Weights of a small transformer language model.
Size: width 448, MLP 1792 GeGLU, vocabulary 8192.
Architecture: no biases in attention or MLP, tied embeddings, capped logits.
Each number is 50 + 15 x the weight over its row's rms, rounded and kept within 0 to 99. Layers, rows and columns count from 0. The size before them is the row's rms in percent of the matrix's.

# layer 5 MLP down (transposed), 1792x448, rms 0.138, rows 1688-1708, columns 112-223
106:36 52 53 22 48 51 78 36 36 31 68 59 41 25 60 67 59 78 43 71 29 39 53 62 46 39 40 63 60 70 62 54 56 51 67 47 45 47 32 28 54 39 52 58 48 42 29 54 44 69 47 37 44 85 80 44 42 50 45 55 38 17 80 36 50 17 25 64 61 58 43 34 57 50 05 46 81 84 25 44 50 47 57 54 41 60 51 49 47 54 46 76 51 68 26 54 47 69 46 52 47 58 52 65 69 46 41 55 40 64 45 39
102:41 41 58 40 55 30 42 30 60 12 40 43 21 59 48 53 44 44 57 38 51 40 60 54 37 34 52 33 45 71 36 33 29 49 60 38 49 64 42 18 45 55 73 28 64 49 26 40 42 43 48 77 44 42 52 73 35 47 45 42 52 57 50 79 38 53 40 34 54 20 58 41 47 39 44 34 48 52 40 51 44 71 42 32 64 61 55 67 28 63 47 47 31 45 41 39 41 41 77 31 25 44 58 79 69 46 48 51 63 29 84 31
101:53 43 52 36 51 62 51 35 60 42 68 61 64 33 48 45 38 64 65 74 64 59 40 41 35 80 58 28 56 55 71 66 36 40 54 44 75 51 74 31 54 61 25 45 62 53 44 57 60 55 31 62 48 55 46 52 51 23 31 54 46 26 64 46 33 55 42 55 48 09 51 60 34 43 71 37 46 40 53 59 46 89 49 37 67 32 81 91 55 34 23 88 56 66 63 42 58 46 70 53 39 81 71 54 61 40 68 22 67 18 48 54
099:56 40 64 55 29 33 74 52 80 63 76 36 34 38 44 66 43 11 34 40 52 46 75 36 52 50 50 54 47 57 45 39 42 48 40 52 49 83 51 77 72 59 42 41 48 47 73 49 48 38 59 35 65 74 61 61 42 58 24 44 56 58 38 34 65 68 57 68 72 65 45 61 52 40 53 43 35 42 35 62 56 56 80 67 52 41 16 60 51 61 38 53 36 45 67 59 43 48 29 61 51 65 37 49 33 44 45 63 37 44 46 62
102:43 64 63 57 61 65 51 59 25 73 42 62 29 40 61 56 54 48 45 53 29 70 54 31 61 17 58 62 39 52 78 46 22 70 61 32 26 47 22 31 45 50 36 44 45 96 26 60 50 33 36 54 53 52 53 74 48 91 43 43 54 52 54 64 32 20 28 32 54 67 30 49 69 53 28 30 50 33 51 64 46 48 35 48 28 52 52 45 39 50 52 53 58 56 38 44 45 39 57 34 72 36 64 33 32 53 55 40 29 58 48 30
099:47 43 77 46 54 73 62 78 47 43 55 38 58 76 62 53 11 60 26 53 56 65 48 26 28 64 71 48 61 40 43 59 48 45 63 42 54 46 18 61 57 42 56 43 72 41 57 69 18 49 31 34 49 42 58 44 72 65 43 48 36 60 30 74 54 73 45 78 48 55 75 46 71 69 77 66 59 45 56 17 35 64 49 42 22 49 69 48 36 61 61 66 62 27 26 51 55 52 36 86 41 58 27 42 86 54 48 42 73 30 31 46
095:33 42 45 48 70 64 61 60 45 52 44 44 61 68 34 67 79 71 32 45 87 38 54 85 56 45 45 55 37 59 34 26 33 37 69 52 60 31 26 44 36 59 45 22 56 47 31 61 52 55 50 46 32 37 60 77 49 13 23 66 47 36 56 60 75 39 60 62 38 43 45 72 38 53 73 33 40 68 65 53 45 53 29 38 73 48 60 35 32 28 51 53 53 51 72 68 84 51 57 63 38 71 56 43 60 61 38 54 54 61 21 46
099:28 73 64 54 54 38 36 29 61 76 33 61 63 20 79 71 32 46 70 46 64 48 55 43 29 68 35 52 40 34 51 50 62 54 25 70 17 32 46 30 51 42 66 27 34 44 49 72 13 38 53 85 38 21 58 40 31 61 22 56 52 65 38 47 27 54 44 54 61 50 49 49 30 38 69 51 22 36 51 73 31 20 58 65 52 27 66 43 37 52 47 56 40 54 44 54 71 47 47 56 64 28 57 35 38 64 62 41 40 61 32 54
105:47 83 53 69 56 60 60 46 39 38 57 58 57 75 59 61 12 48 57 33 52 52 40 29 40 75 29 64 40 22 24 58 69 43 53 20 72 70 54 60 48 47 49 71 45 33 32 25 74 30 44 66 49 88 42 54 64 43 34 69 63 63 71 56 40 57 38 61 38 44 82 68 82 64 67 47 15 36 79 56 34 42 73 32 37 53 69 76 60 74 70 38 51 69 54 60 53 65 43 52 40 62 50 41 78 38 13 59 60 59 26 57
099:60 48 52 37 51 66 42 55 44 24 49 56 49 50 16 29 50 70 53 57 64 45 45 55 25 48 60 53 60 50 43 36 48 57 88 69 61 22 23 51 35 85 34 57 47 61 60 64 37 55 51 50 59 27 66 48 37 44 46 65 60 53 58 32 40 46 59 53 44 49 03 35 42 51 42 44 35 44 30 75 56 45 68 61 32 49 47 68 56 41 78 39 47 62 39 44 45 61 53 33 52 34 52 43 35 43 52 52 45 41 43 67
093:61 65 65 54 56 61 15 46 40 50 52 47 41 50 73 57 46 46 32 33 50 66 43 40 51 31 62 84 53 57 33 41 47 45 44 59 36 51 35 43 51 52 58 36 51 45 36 32 25 64 69 67 68 46 40 49 34 60 34 86 59 54 72 55 27 48 31 46 63 45 57 76 50 28 67 34 46 57 45 39 39 33 36 57 53 70 48 55 60 54 61 43 52 56 56 33 52 25 60 52 55 62 61 47 72 40 46 44 94 74 47 35
099:86 39 76 71 46 82 45 58 51 25 53 54 58 45 47 18 40 38 58 33 37 42 55 65 44 23 46 60 46 35 60 50 36 48 76 40 36 37 44 38 58 59 39 75 77 56 37 45 37 41 39 59 34 43 32 35 56 56 83 58 50 55 31 41 65 71 34 61 55 44 40 38 86 31 33 92 51 61 42 63 62 51 39 40 35 73 52 45 66 26 75 55 80 70 65 42 77 75 50 42 55 27 59 44 46 35 72 46 32 33 49 49
096:41 69 93 43 40 41 49 85 54 35 52 35 67 14 35 69 53 67 36 28 28 37 72 54 66 39 66 62 47 59 42 51 23 44 42 36 54 64 60 59 46 46 44 48 68 32 52 48 52 56 51 43 44 43 41 57 80 51 60 56 50 44 36 29 51 44 48 40 32 61 48 19 39 56 52 32 58 40 51 79 44 31 62 43 19 63 42 53 38 25 73 63 59 68 44 69 35 50 64 45 60 44 44 47 92 40 45 69 69 71 62 36
102:38 53 82 48 73 61 56 43 52 45 21 54 59 56 57 26 38 52 41 66 52 76 34 69 62 59 58 55 39 49 48 52 54 53 55 42 47 71 79 55 53 55 25 68 50 57 30 67 57 64 65 52 59 29 32 51 37 57 70 49 34 23 50 47 61 66 31 51 55 52 50 52 41 52 44 54 58 49 33 33 29 71 54 65 57 62 54 81 49 37 50 68 15 35 42 42 51 59 33 18 46 61 54 48 30 57 36 63 58 52 64 30
107:62 49 38 42 48 32 34 72 25 53 58 49 57 48 38 73 53 49 33 55 43 44 43 34 52 65 43 58 45 42 43 49 57 43 52 73 32 40 55 47 31 45 41 30 59 29 59 77 69 34 28 57 56 36 65 56 42 48 67 42 61 38 64 57 52 32 34 32 51 58 49 55 72 75 28 50 45 42 44 51 40 34 53 36 23 61 40 27 65 67 61 16 33 47 73 46 32 58 41 38 44 61 73 48 53 46 58 25 26 47 59 39
102:74 53 65 34 53 53 48 63 67 55 96 42 49 39 49 34 53 41 39 37 42 41 35 47 75 60 72 63 46 45 36 44 55 77 49 41 44 34 50 39 55 32 59 64 33 40 68 79 69 76 58 55 60 44 47 70 84 37 72 32 58 44 71 52 40 47 50 39 61 33 60 41 54 79 50 14 43 43 59 53 38 72 48 55 44 86 57 66 43 38 33 43 50 10 50 42 70 51 31 29 32 56 55 34 31 63 36 40 63 45 45 32
096:31 52 30 60 52 60 28 47 71 47 83 46 36 29 35 34 62 99 60 25 42 60 56 43 48 57 81 51 30 53 20 56 42 32 29 52 77 55 80 57 60 45 55 32 83 40 49 40 52 68 47 65 40 49 34 39 38 51 33 45 48 32 56 64 74 41 67 48 80 68 64 46 55 84 66 45 56 64 54 69 54 24 19 45 59 56 27 64 42 52 52 59 63 38 59 34 37 24 69 51 42 66 55 37 54 59 63 29 59 50 64 84
095:45 26 75 63 19 39 77 41 43 23 33 41 72 52 47 16 34 40 34 43 50 55 19 61 85 64 45 65 50 45 65 50 33 50 57 16 43 57 19 42 26 53 28 41 46 56 47 56 42 36 62 20 48 45 37 48 71 57 55 71 67 71 36 72 45 49 29 63 59 53 19 73 28 62 40 42 54 65 47 56 52 65 41 68 60 51 33 53 41 20 38 32 51 45 53 53 79 38 28 53 59 53 51 47 21 48 41 48 52 68 25 54
096:52 67 53 53 36 69 64 55 69 34 50 43 59 23 48 52 30 60 51 51 59 60 46 52 60 43 50 47 37 64 48 54 32 44 63 96 62 55 69 23 32 40 85 64 41 45 43 88 52 64 11 58 60 45 52 37 45 65 36 66 56 55 45 58 55 40 59 86 51 49 63 44 62 57 63 68 61 36 18 35 57 67 57 43 56 53 44 59 81 76 42 62 62 30 54 39 54 53 37 24 64 62 20 38 11 57 49 57 60 23 66 66
103:79 69 62 84 48 42 45 34 67 46 58 44 68 71 45 61 39 52 67 34 53 68 75 57 49 68 32 68 44 49 55 70 57 42 46 50 44 57 25 59 61 15 27 56 38 24 91 47 71 56 67 29 58 61 49 68 46 43 50 78 41 57 60 62 44 36 34 35 58 65 59 63 49 31 45 55 66 48 55 55 54 84 59 43 67 58 39 64 47 75 51 58 56 25 58 42 36 39 31 55 27 60 66 53 57 34 79 52 75 33 61 59
136:49 30 35 57 54 50 56 49 50 60 63 75 25 39 65 49 60 65 60 61 21 60 53 38 67 48 50 51 63 61 30 29 28 26 50 22 73 48 55 53 59 57 32 29 20 20 46 48 67 41 32 72 74 52 30 49 40 39 52 65 44 77 30 36 44 59 44 40 76 70 45 69 24 51 48 73 64 50 33 43 26 44 50 53 45 49 74 54 56 43 62 38 57 49 52 62 60 89 43 23 19 47 49 49 57 63 59 44 45 51 71 54
# layer 5 MLP gate, 1792x448, rms 0.145, rows 1689-1709, columns 112-223
100:17 50 53 45 75 53 54 62 65 46 53 59 53 59 68 54 59 31 23 53 15 35 38 55 41 30 38 45 41 39 53 62 56 30 26 48 57 71 46 34 47 36 87 62 59 62 65 65 54 27 55 60 57 38 56 39 31 62 70 30 57 59 62 81 52 56 42 50 57 50 44 52 81 42 30 36 28 57 63 74 52 67 48 51 56 23 50 60 18 74 41 38 67 32 21 41 47 44 39 48 18 59 56 24 19 44 68 49 60 26 35 60
097:49 25 43 42 35 31 37 62 46 47 61 48 33 39 44 53 51 50 51 65 34 64 58 68 29 39 35 48 61 45 87 74 64 48 26 16 57 69 26 41 52 62 59 49 44 52 57 66 79 30 53 30 29 63 47 54 37 58 48 38 57 43 50 56 53 56 37 27 64 49 37 44 61 73 37 56 57 59 59 35 78 47 74 65 54 31 38 61 36 52 59 65 73 51 70 46 32 48 64 60 41 38 61 60 56 68 24 70 80 41 51 52
100:63 45 65 38 27 58 58 63 57 58 55 57 58 48 42 45 28 72 38 31 48 47 41 64 62 59 45 67 46 75 46 68 51 49 61 47 63 40 46 59 67 49 47 51 46 76 49 41 47 64 56 34 60 59 43 45 56 53 50 59 60 89 57 58 58 76 44 30 58 42 60 67 72 35 51 36 69 46 33 46 43 55 53 44 28 54 74 72 63 63 62 64 32 76 35 49 51 35 68 41 19 50 46 64 50 42 34 44 38 78 49 50
099:64 66 50 51 59 29 60 37 54 61 29 58 53 58 62 46 46 33 65 45 58 69 32 48 40 52 46 77 63 45 53 32 47 16 63 70 58 45 64 29 64 51 60 62 48 12 61 78 30 48 74 29 37 63 60 54 48 55 29 81 52 47 57 22 62 66 48 38 36 57 70 45 54 62 49 45 56 65 28 64 52 59 57 23 40 47 41 28 50 56 71 37 72 41 48 54 47 50 59 34 45 46 58 58 51 37 46 66 36 24 35 57
095:38 45 73 53 63 71 48 45 38 42 49 67 68 42 38 36 17 45 41 74 32 46 56 66 40 75 60 38 78 59 23 37 28 59 49 39 51 59 51 65 39 51 65 38 56 55 27 53 42 65 37 45 70 62 17 41 56 28 81 60 26 42 49 52 49 66 31 64 56 32 50 30 34 71 37 69 62 29 36 40 47 39 11 62 48 43 28 52 60 56 34 53 38 38 39 26 55 57 56 60 48 58 51 42 55 58 39 82 85 42 41 33
093:40 33 48 03 66 47 55 50 54 61 55 37 58 65 36 35 35 48 60 63 34 19 55 35 42 34 62 28 66 38 48 47 49 85 43 56 55 42 66 46 51 47 38 66 42 46 85 17 26 59 39 62 31 51 77 54 17 28 60 35 32 56 59 81 20 32 65 71 60 47 18 58 73 41 49 49 54 56 35 26 67 48 63 28 18 44 44 21 64 87 49 63 33 66 71 65 33 70 81 61 30 64 45 63 48 55 45 74 57 57 50 50
112:60 44 52 43 45 52 58 40 41 37 88 33 35 56 51 60 88 28 67 31 39 41 54 10 57 63 57 66 60 61 64 39 54 43 80 36 73 46 44 44 63 58 52 64 54 34 42 58 61 42 36 26 59 64 56 56 62 63 98 43 66 78 37 68 33 34 38 16 58 09 67 23 60 38 47 47 50 69 47 56 23 33 46 44 54 67 40 57 38 55 43 48 49 63 46 46 54 81 52 37 26 62 54 85 36 20 53 65 50 48 64 39
097:56 61 57 46 55 76 33 55 60 44 42 50 49 34 71 58 48 40 06 56 40 16 34 67 15 50 60 51 70 59 32 36 42 68 36 71 53 49 65 85 61 35 71 28 18 54 75 51 50 92 60 69 49 52 23 62 42 60 53 33 59 43 40 50 56 39 39 17 64 64 21 44 21 68 41 41 42 31 49 74 40 38 16 59 48 58 37 35 33 57 54 17 46 76 64 16 51 66 44 38 49 66 61 53 56 48 68 49 20 55 54 61
096:46 61 60 75 62 38 57 59 52 56 30 33 57 50 60 45 63 46 68 58 53 51 58 31 43 40 60 50 53 41 42 50 70 39 37 37 80 71 46 39 52 13 69 57 41 48 32 39 42 26 37 24 61 24 38 72 71 77 23 66 60 57 71 24 53 29 71 48 49 82 54 49 50 43 35 52 46 33 31 57 58 68 80 53 32 56 61 62 23 55 45 38 58 32 44 79 51 42 61 41 43 52 71 80 80 44 61 39 26 60 62 79
113:54 45 53 44 82 41 26 13 44 65 43 53 86 38 71 27 60 24 21 31 28 37 51 49 71 70 60 34 30 80 37 68 64 75 65 53 25 51 45 55 06 80 42 74 51 52 48 74 56 38 60 39 64 57 40 65 64 54 48 53 49 62 38 31 62 33 44 39 44 83 23 48 41 30 64 99 28 65 41 39 42 71 57 51 61 40 48 37 60 22 58 48 76 42 48 41 40 37 45 55 48 63 43 36 56 69 43 60 36 63 50 62
096:64 57 43 72 61 68 43 49 59 38 69 48 50 33 54 62 68 47 26 28 60 44 60 23 64 46 46 60 73 47 43 62 59 25 74 21 50 35 56 69 34 33 59 36 35 51 60 55 59 42 53 41 57 41 37 43 41 42 73 50 29 70 45 46 49 71 62 34 32 43 38 46 54 38 60 72 86 33 47 44 35 43 39 40 75 22 57 52 66 34 59 52 43 69 76 85 39 39 55 38 87 36 32 41 63 64 27 78 35 55 42 33
114:60 54 54 44 38 43 36 25 46 39 54 52 65 30 25 16 48 64 44 32 77 37 35 53 53 28 52 50 31 31 32 44 55 56 50 76 83 60 52 45 31 59 52 73 79 73 56 09 36 44 56 82 59 43 40 14 34 53 37 38 60 96 39 42 60 53 26 48 76 38 52 52 54 52 47 51 56 24 38 29 66 40 48 58 69 81 46 42 50 51 76 41 62 32 42 77 19 52 46 57 52 55 65 79 83 29 44 56 60 38 48 40
107:29 56 88 23 39 85 43 48 39 45 41 47 58 90 59 35 46 59 59 39 28 41 54 42 73 44 51 67 58 61 49 56 29 57 78 49 34 30 64 38 14 52 57 64 65 71 74 48 37 39 26 34 25 52 69 67 85 32 56 47 70 25 33 32 39 51 30 44 48 66 40 52 39 17 40 40 67 40 35 76 33 46 42 44 38 17 34 69 24 41 43 42 49 57 34 67 37 50 31 55 43 38 30 66 55 49 56 57 42 59 68 57
108:71 30 65 44 46 46 47 46 33 35 57 36 34 46 36 29 52 50 60 35 27 59 46 58 32 63 64 62 38 62 48 57 77 79 69 67 51 86 41 39 45 75 86 53 59 66 35 77 48 52 18 24 53 59 70 49 70 61 82 49 64 50 55 47 69 42 44 61 56 54 56 75 01 64 34 41 43 22 44 50 47 52 25 74 45 39 31 30 62 63 92 42 51 47 52 30 50 70 70 40 54 56 52 81 67 48 67 58 33 59 46 53
098:57 26 54 37 47 64 57 34 63 34 22 32 61 44 51 70 47 38 46 35 29 50 52 71 47 50 47 72 66 40 49 55 43 56 46 60 34 68 49 59 37 53 58 60 51 71 36 53 56 39 22 40 77 48 58 49 56 39 74 30 26 32 69 41 40 29 84 45 61 93 41 32 60 44 77 36 35 50 34 82 62 56 64 62 58 47 68 45 21 33 50 27 61 72 58 32 39 44 67 69 24 36 06 41 43 61 36 54 72 67 61 59
095:32 44 37 56 53 56 44 39 87 41 52 24 67 27 42 37 48 65 32 46 44 54 46 39 68 51 31 65 33 67 30 59 32 47 40 44 22 61 46 71 22 43 60 68 54 56 52 18 76 57 34 53 29 62 47 46 30 55 48 45 75 67 58 58 66 73 69 85 60 77 50 52 29 82 61 45 30 35 60 68 44 37 34 25 56 54 54 58 65 40 52 62 41 30 38 25 42 44 57 42 69 55 53 29 48 60 27 48 52 46 48 55
099:60 42 47 71 45 85 61 45 53 57 61 60 63 52 38 44 30 53 51 56 39 59 69 38 29 44 54 38 33 39 24 57 67 52 58 60 38 59 71 42 39 85 27 44 22 73 27 37 49 42 49 39 32 34 53 58 65 48 19 64 69 43 19 14 52 46 47 25 50 57 52 52 38 55 19 56 73 40 67 23 30 57 48 44 49 41 55 42 51 51 54 50 33 50 26 67 25 48 43 76 39 29 34 31 65 28 49 51 46 55 41 28
095:39 51 36 49 50 36 56 58 43 50 71 57 44 31 70 53 59 46 65 65 48 43 46 66 75 47 46 80 39 42 29 33 35 49 38 14 65 60 47 60 39 47 51 66 57 39 45 51 59 60 50 77 36 48 49 27 53 21 57 43 34 28 47 47 72 43 55 51 36 38 29 57 73 70 44 37 29 63 47 25 44 59 26 51 59 57 44 56 37 77 50 32 55 54 56 72 71 49 28 77 42 41 31 82 75 63 46 45 42 36 69 32
099:63 74 62 47 50 49 62 20 53 44 35 70 58 79 57 60 34 53 29 52 47 61 45 32 29 42 56 42 42 47 50 53 47 61 84 52 44 31 11 66 67 27 40 54 50 62 67 53 50 63 66 46 52 48 33 50 40 52 32 32 51 69 22 70 51 38 48 25 26 68 58 32 23 66 71 79 59 56 24 47 68 58 43 36 33 46 70 65 37 52 41 64 66 60 48 56 00 46 61 49 00 52 49 38 61 36 52 62 52 65 31 44
122:38 34 51 39 72 42 60 59 46 35 46 78 54 45 65 31 37 57 68 70 24 42 37 41 54 51 42 62 61 51 45 37 84 30 51 34 37 72 52 58 47 53 57 29 32 40 64 42 37 53 60 87 66 39 42 61 64 33 52 78 41 62 38 40 43 78 41 32 39 62 59 48 66 60 75 92 36 72 61 58 30 60 35 65 45 44 43 61 52 25 51 60 50 53 57 79 51 43 56 53 44 49 22 25 39 47 58 41 42 75 47 50
099:51 60 31 44 39 54 50 31 41 28 46 47 59 68 40 36 59 44 51 73 49 35 60 71 22 36 38 41 67 41 50 52 58 58 54 62 38 47 35 51 46 64 35 65 53 58 58 93 30 32 42 63 40 40 60 33 54 45 25 34 60 48 92 46 39 36 84 61 61 28 65 60 52 68 43 57 74 35 33 65 44 72 39 41 60 44 69 26 18 43 47 37 14 64 78 63 47 14 69 40 69 61 51 38 45 39 45 24 66 27 40 45
# layer 5 MLP up, 1792x448, rms 0.15, rows 1689-1709, columns 112-223
099:09 53 64 54 54 58 56 79 54 40 29 53 59 65 75 74 32 51 54 20 62 37 68 71 72 30 52 32 09 40 38 47 59 35 45 35 56 56 58 53 42 49 46 61 36 16 43 79 57 74 79 27 70 77 58 63 67 63 10 53 61 45 40 36 33 49 55 46 62 64 60 35 66 64 73 78 37 53 22 37 57 40 50 35 19 57 46 33 21 54 74 64 40 73 46 56 55 46 70 62 63 36 51 50 38 46 57 58 47 57 43 34
100:59 42 36 44 53 45 39 38 10 46 51 48 30 69 46 73 63 54 67 45 59 43 54 54 36 51 44 64 41 50 50 42 70 49 50 36 40 54 61 75 55 40 61 51 34 59 35 44 57 62 48 42 33 56 53 40 33 25 44 53 41 62 60 51 52 22 53 43 62 53 40 42 31 61 61 64 45 58 65 22 57 37 64 55 25 36 31 73 58 34 88 49 37 75 61 37 51 62 43 58 50 60 45 41 65 48 51 46 61 55 71 33
099:46 50 42 63 51 48 39 57 62 42 56 86 60 75 56 60 52 35 64 79 39 41 82 43 40 56 65 56 56 31 73 53 48 59 64 58 57 65 57 44 48 85 35 65 38 63 30 65 76 56 62 57 35 44 35 70 38 48 41 56 43 37 36 32 45 40 42 21 42 49 39 58 48 59 57 67 59 42 24 45 35 56 48 60 46 42 33 56 54 41 44 36 44 57 51 24 53 53 10 70 52 66 47 60 99 49 41 41 61 53 49 44
095:48 33 34 57 45 49 50 34 58 60 50 58 42 51 37 34 63 48 52 57 50 42 40 64 21 48 30 54 62 81 50 35 53 16 74 74 63 50 41 63 41 48 64 37 56 32 62 69 54 49 62 75 31 72 59 47 46 59 52 28 29 52 70 63 37 68 55 31 54 30 56 53 49 22 54 70 45 54 46 22 39 84 15 67 79 68 40 48 33 55 39 59 59 46 51 51 61 58 59 44 51 34 56 63 31 54 68 48 56 40 56 50
098:73 67 45 36 43 21 55 44 59 53 40 57 48 27 64 95 72 34 49 57 27 46 47 61 57 54 44 72 44 51 59 57 37 27 54 36 40 53 74 67 28 59 44 59 52 44 65 55 63 42 81 45 42 53 61 50 40 45 44 65 56 38 17 30 49 17 59 39 41 60 66 45 45 53 23 29 55 63 53 34 48 37 53 46 71 61 38 59 71 43 50 67 54 62 60 41 46 53 42 55 59 52 76 60 28 47 69 48 40 44 46 44
094:59 10 47 70 45 51 47 46 36 66 59 39 58 61 60 46 44 22 46 53 51 66 28 16 35 46 52 93 66 25 60 75 57 60 73 49 56 46 58 33 57 49 47 88 46 58 64 29 65 42 62 85 56 46 68 35 28 48 63 35 37 57 53 58 53 63 32 62 46 39 54 29 41 39 37 57 40 13 36 53 49 54 41 62 27 76 38 43 39 75 45 40 36 61 43 20 40 47 44 56 51 52 74 62 66 32 99 42 25 47 48 58
113:62 44 48 27 53 48 40 56 78 37 68 44 45 82 58 39 29 64 54 51 76 52 43 75 41 49 54 62 47 43 31 63 52 54 50 40 48 88 38 63 63 46 48 41 64 75 35 61 57 75 65 50 58 45 23 42 46 60 42 53 50 38 36 46 49 57 61 46 43 60 57 65 63 48 73 48 63 67 50 41 63 47 48 55 54 68 53 39 45 40 64 39 44 51 47 52 23 23 38 42 46 26 52 39 60 63 67 46 72 48 49 42
103:51 49 67 29 68 44 26 61 48 65 30 43 40 44 55 73 70 57 21 21 29 37 42 60 35 38 60 44 63 71 33 44 55 51 60 61 46 46 63 50 30 47 25 29 40 78 68 60 30 70 40 61 43 57 39 68 73 41 44 37 41 56 35 59 44 43 39 13 66 60 67 58 44 66 49 24 56 24 58 54 56 51 32 50 37 55 54 46 14 43 52 50 36 57 66 22 58 38 43 57 53 53 51 35 41 40 52 41 55 60 42 57
098:49 45 37 63 26 29 60 39 55 48 22 31 30 45 48 64 52 21 30 63 28 35 32 53 54 42 47 53 35 50 76 67 32 56 28 26 46 80 46 49 91 05 22 34 30 64 57 38 63 39 53 40 52 45 35 37 44 62 31 56 51 52 54 52 49 32 41 63 58 57 90 53 59 55 58 53 36 49 49 40 50 61 54 38 73 57 88 43 29 49 61 52 57 68 68 50 39 58 68 65 34 67 32 40 47 54 56 58 49 61 59 39
104:31 55 33 83 18 80 67 67 64 59 43 49 42 45 38 64 44 54 41 41 64 26 00 35 58 50 57 59 61 68 46 43 65 46 20 48 36 38 44 50 77 59 70 52 47 54 41 50 66 34 85 56 55 53 45 57 48 45 36 64 36 30 55 53 52 47 54 38 47 53 65 31 63 50 17 61 29 61 35 38 48 45 63 55 37 62 41 54 36 71 46 51 35 73 44 41 65 77 36 83 50 57 45 40 55 55 74 58 45 03 57 57
097:54 33 48 37 73 48 50 32 64 65 51 22 33 61 42 62 38 56 46 41 31 54 68 56 41 48 53 42 60 64 49 64 59 34 26 61 42 61 44 37 81 54 59 58 44 48 68 59 49 59 66 53 54 45 75 36 62 45 52 57 48 22 77 28 40 39 55 36 47 41 67 25 31 61 65 16 44 42 74 16 44 48 46 52 62 42 60 45 49 61 29 88 35 22 41 46 48 49 44 45 32 60 47 44 60 41 31 43 75 64 54 44
096:54 75 64 53 48 30 79 77 37 47 71 68 52 68 63 38 78 61 43 65 49 45 56 60 89 56 75 54 68 53 52 38 52 79 57 50 63 50 36 42 71 75 57 57 55 17 25 46 36 37 88 47 32 75 60 67 46 34 60 46 46 27 54 63 60 49 63 37 79 27 52 50 36 48 68 42 36 50 56 33 58 47 31 43 58 52 49 31 33 48 29 35 50 63 37 59 56 37 30 59 47 62 55 73 56 29 61 68 65 45 55 47
113:67 15 53 59 51 64 47 60 69 46 39 37 51 55 50 19 55 50 42 53 46 26 52 52 57 48 46 41 47 33 40 74 39 45 98 61 47 30 50 53 38 73 80 44 66 74 61 56 55 45 24 46 60 57 71 52 43 66 63 47 45 61 46 48 23 28 37 72 54 60 36 24 69 47 68 60 71 76 73 50 43 49 79 58 49 52 67 78 52 69 59 53 41 46 60 56 42 48 45 47 44 62 71 91 67 49 52 79 42 70 41 38
111:68 58 33 45 53 64 53 46 57 52 45 28 36 63 38 49 48 36 35 49 33 65 59 74 38 66 50 17 29 46 77 75 50 61 45 49 52 34 60 58 56 65 82 57 52 61 35 47 58 65 32 30 37 60 77 28 60 51 16 14 38 38 64 74 50 63 67 54 69 29 53 53 21 54 31 39 42 35 40 53 44 46 64 56 61 62 32 61 54 49 65 55 83 62 57 13 50 27 48 40 56 03 57 72 47 58 67 40 30 34 69 76
101:52 45 51 39 55 30 59 49 08 29 46 38 29 47 64 35 77 30 44 57 58 50 41 59 29 69 36 54 31 43 46 52 66 52 48 35 55 78 50 38 65 20 48 42 33 56 42 55 45 31 57 49 68 76 39 53 17 50 34 47 62 44 33 52 57 43 44 74 42 47 38 43 64 62 64 57 53 62 51 37 67 46 47 58 63 72 41 33 46 60 58 31 64 64 53 81 21 50 50 89 46 48 83 63 60 66 92 31 43 39 53 55
092:55 56 69 32 37 29 69 68 65 58 41 70 59 36 56 76 57 38 56 50 55 37 47 48 59 46 53 79 40 41 51 48 41 52 57 40 43 56 47 81 55 34 68 48 60 32 43 67 10 43 66 61 55 50 41 50 67 52 40 82 54 62 41 54 35 49 64 38 29 18 55 41 44 38 48 72 39 23 38 23 67 72 73 40 38 54 61 39 64 57 09 19 35 60 31 81 52 61 43 52 32 29 38 71 49 57 47 83 68 48 73 32
089:43 43 42 43 60 12 79 28 55 93 50 78 45 30 59 51 38 49 58 58 66 54 40 28 54 42 73 30 51 49 44 48 63 38 53 50 21 42 38 39 31 31 57 25 55 57 32 41 54 53 56 30 29 46 56 44 60 39 35 48 49 42 83 74 44 66 45 48 29 35 49 82 53 23 71 51 45 34 61 42 57 55 37 54 47 75 26 54 33 61 53 41 69 72 69 42 71 50 41 47 48 35 46 78 20 48 56 46 65 52 56 48
095:45 25 33 50 55 34 41 13 27 56 50 53 36 66 69 39 41 56 71 61 38 34 61 37 20 27 58 89 66 44 51 24 41 45 41 28 29 35 32 46 45 51 59 46 53 57 81 44 67 39 66 59 41 62 61 49 51 47 52 24 37 38 66 56 40 77 32 46 46 44 61 79 58 41 50 23 50 73 65 44 64 43 43 54 65 69 09 71 46 27 67 52 88 64 67 50 46 55 65 79 00 56 38 70 46 65 22 52 59 39 54 45
105:54 56 41 37 43 76 24 58 36 08 43 95 58 28 55 45 34 45 33 47 44 80 56 69 51 68 48 47 53 46 24 43 42 16 61 59 67 61 40 41 60 53 56 59 43 41 36 83 30 53 26 56 39 36 63 19 65 55 55 34 44 46 60 55 48 62 81 54 46 36 33 60 48 30 51 58 21 15 53 72 18 48 49 41 45 00 55 57 41 58 60 37 47 58 63 29 71 44 24 45 46 71 56 41 50 48 52 38 31 64 69 23
118:52 48 47 64 27 49 57 59 55 40 36 18 66 45 68 43 25 64 50 64 70 35 57 74 30 57 58 57 34 21 50 58 36 40 35 61 51 46 56 48 61 55 16 56 49 57 54 49 49 82 63 25 32 73 53 42 72 65 59 72 54 33 61 65 94 39 50 56 56 11 39 47 61 26 23 25 46 50 59 55 59 60 41 68 62 76 46 43 33 69 31 54 60 58 35 49 41 34 40 45 59 31 35 57 67 59 31 48 70 51 21 59
096:60 26 37 53 61 38 67 19 14 45 66 52 58 75 42 64 50 42 46 44 60 81 47 39 74 67 61 67 76 38 49 37 48 29 81 36 69 59 50 49 42 57 65 69 43 68 64 33 55 59 85 59 74 52 62 64 58 54 65 22 55 46 30 59 60 40 57 47 53 61 36 64 14 13 59 58 67 36 29 63 63 30 50 25 42 40 70 56 40 63 50 32 52 39 45 67 49 41 50 49 37 12 55 40 29 25 44 67 23 58 80 36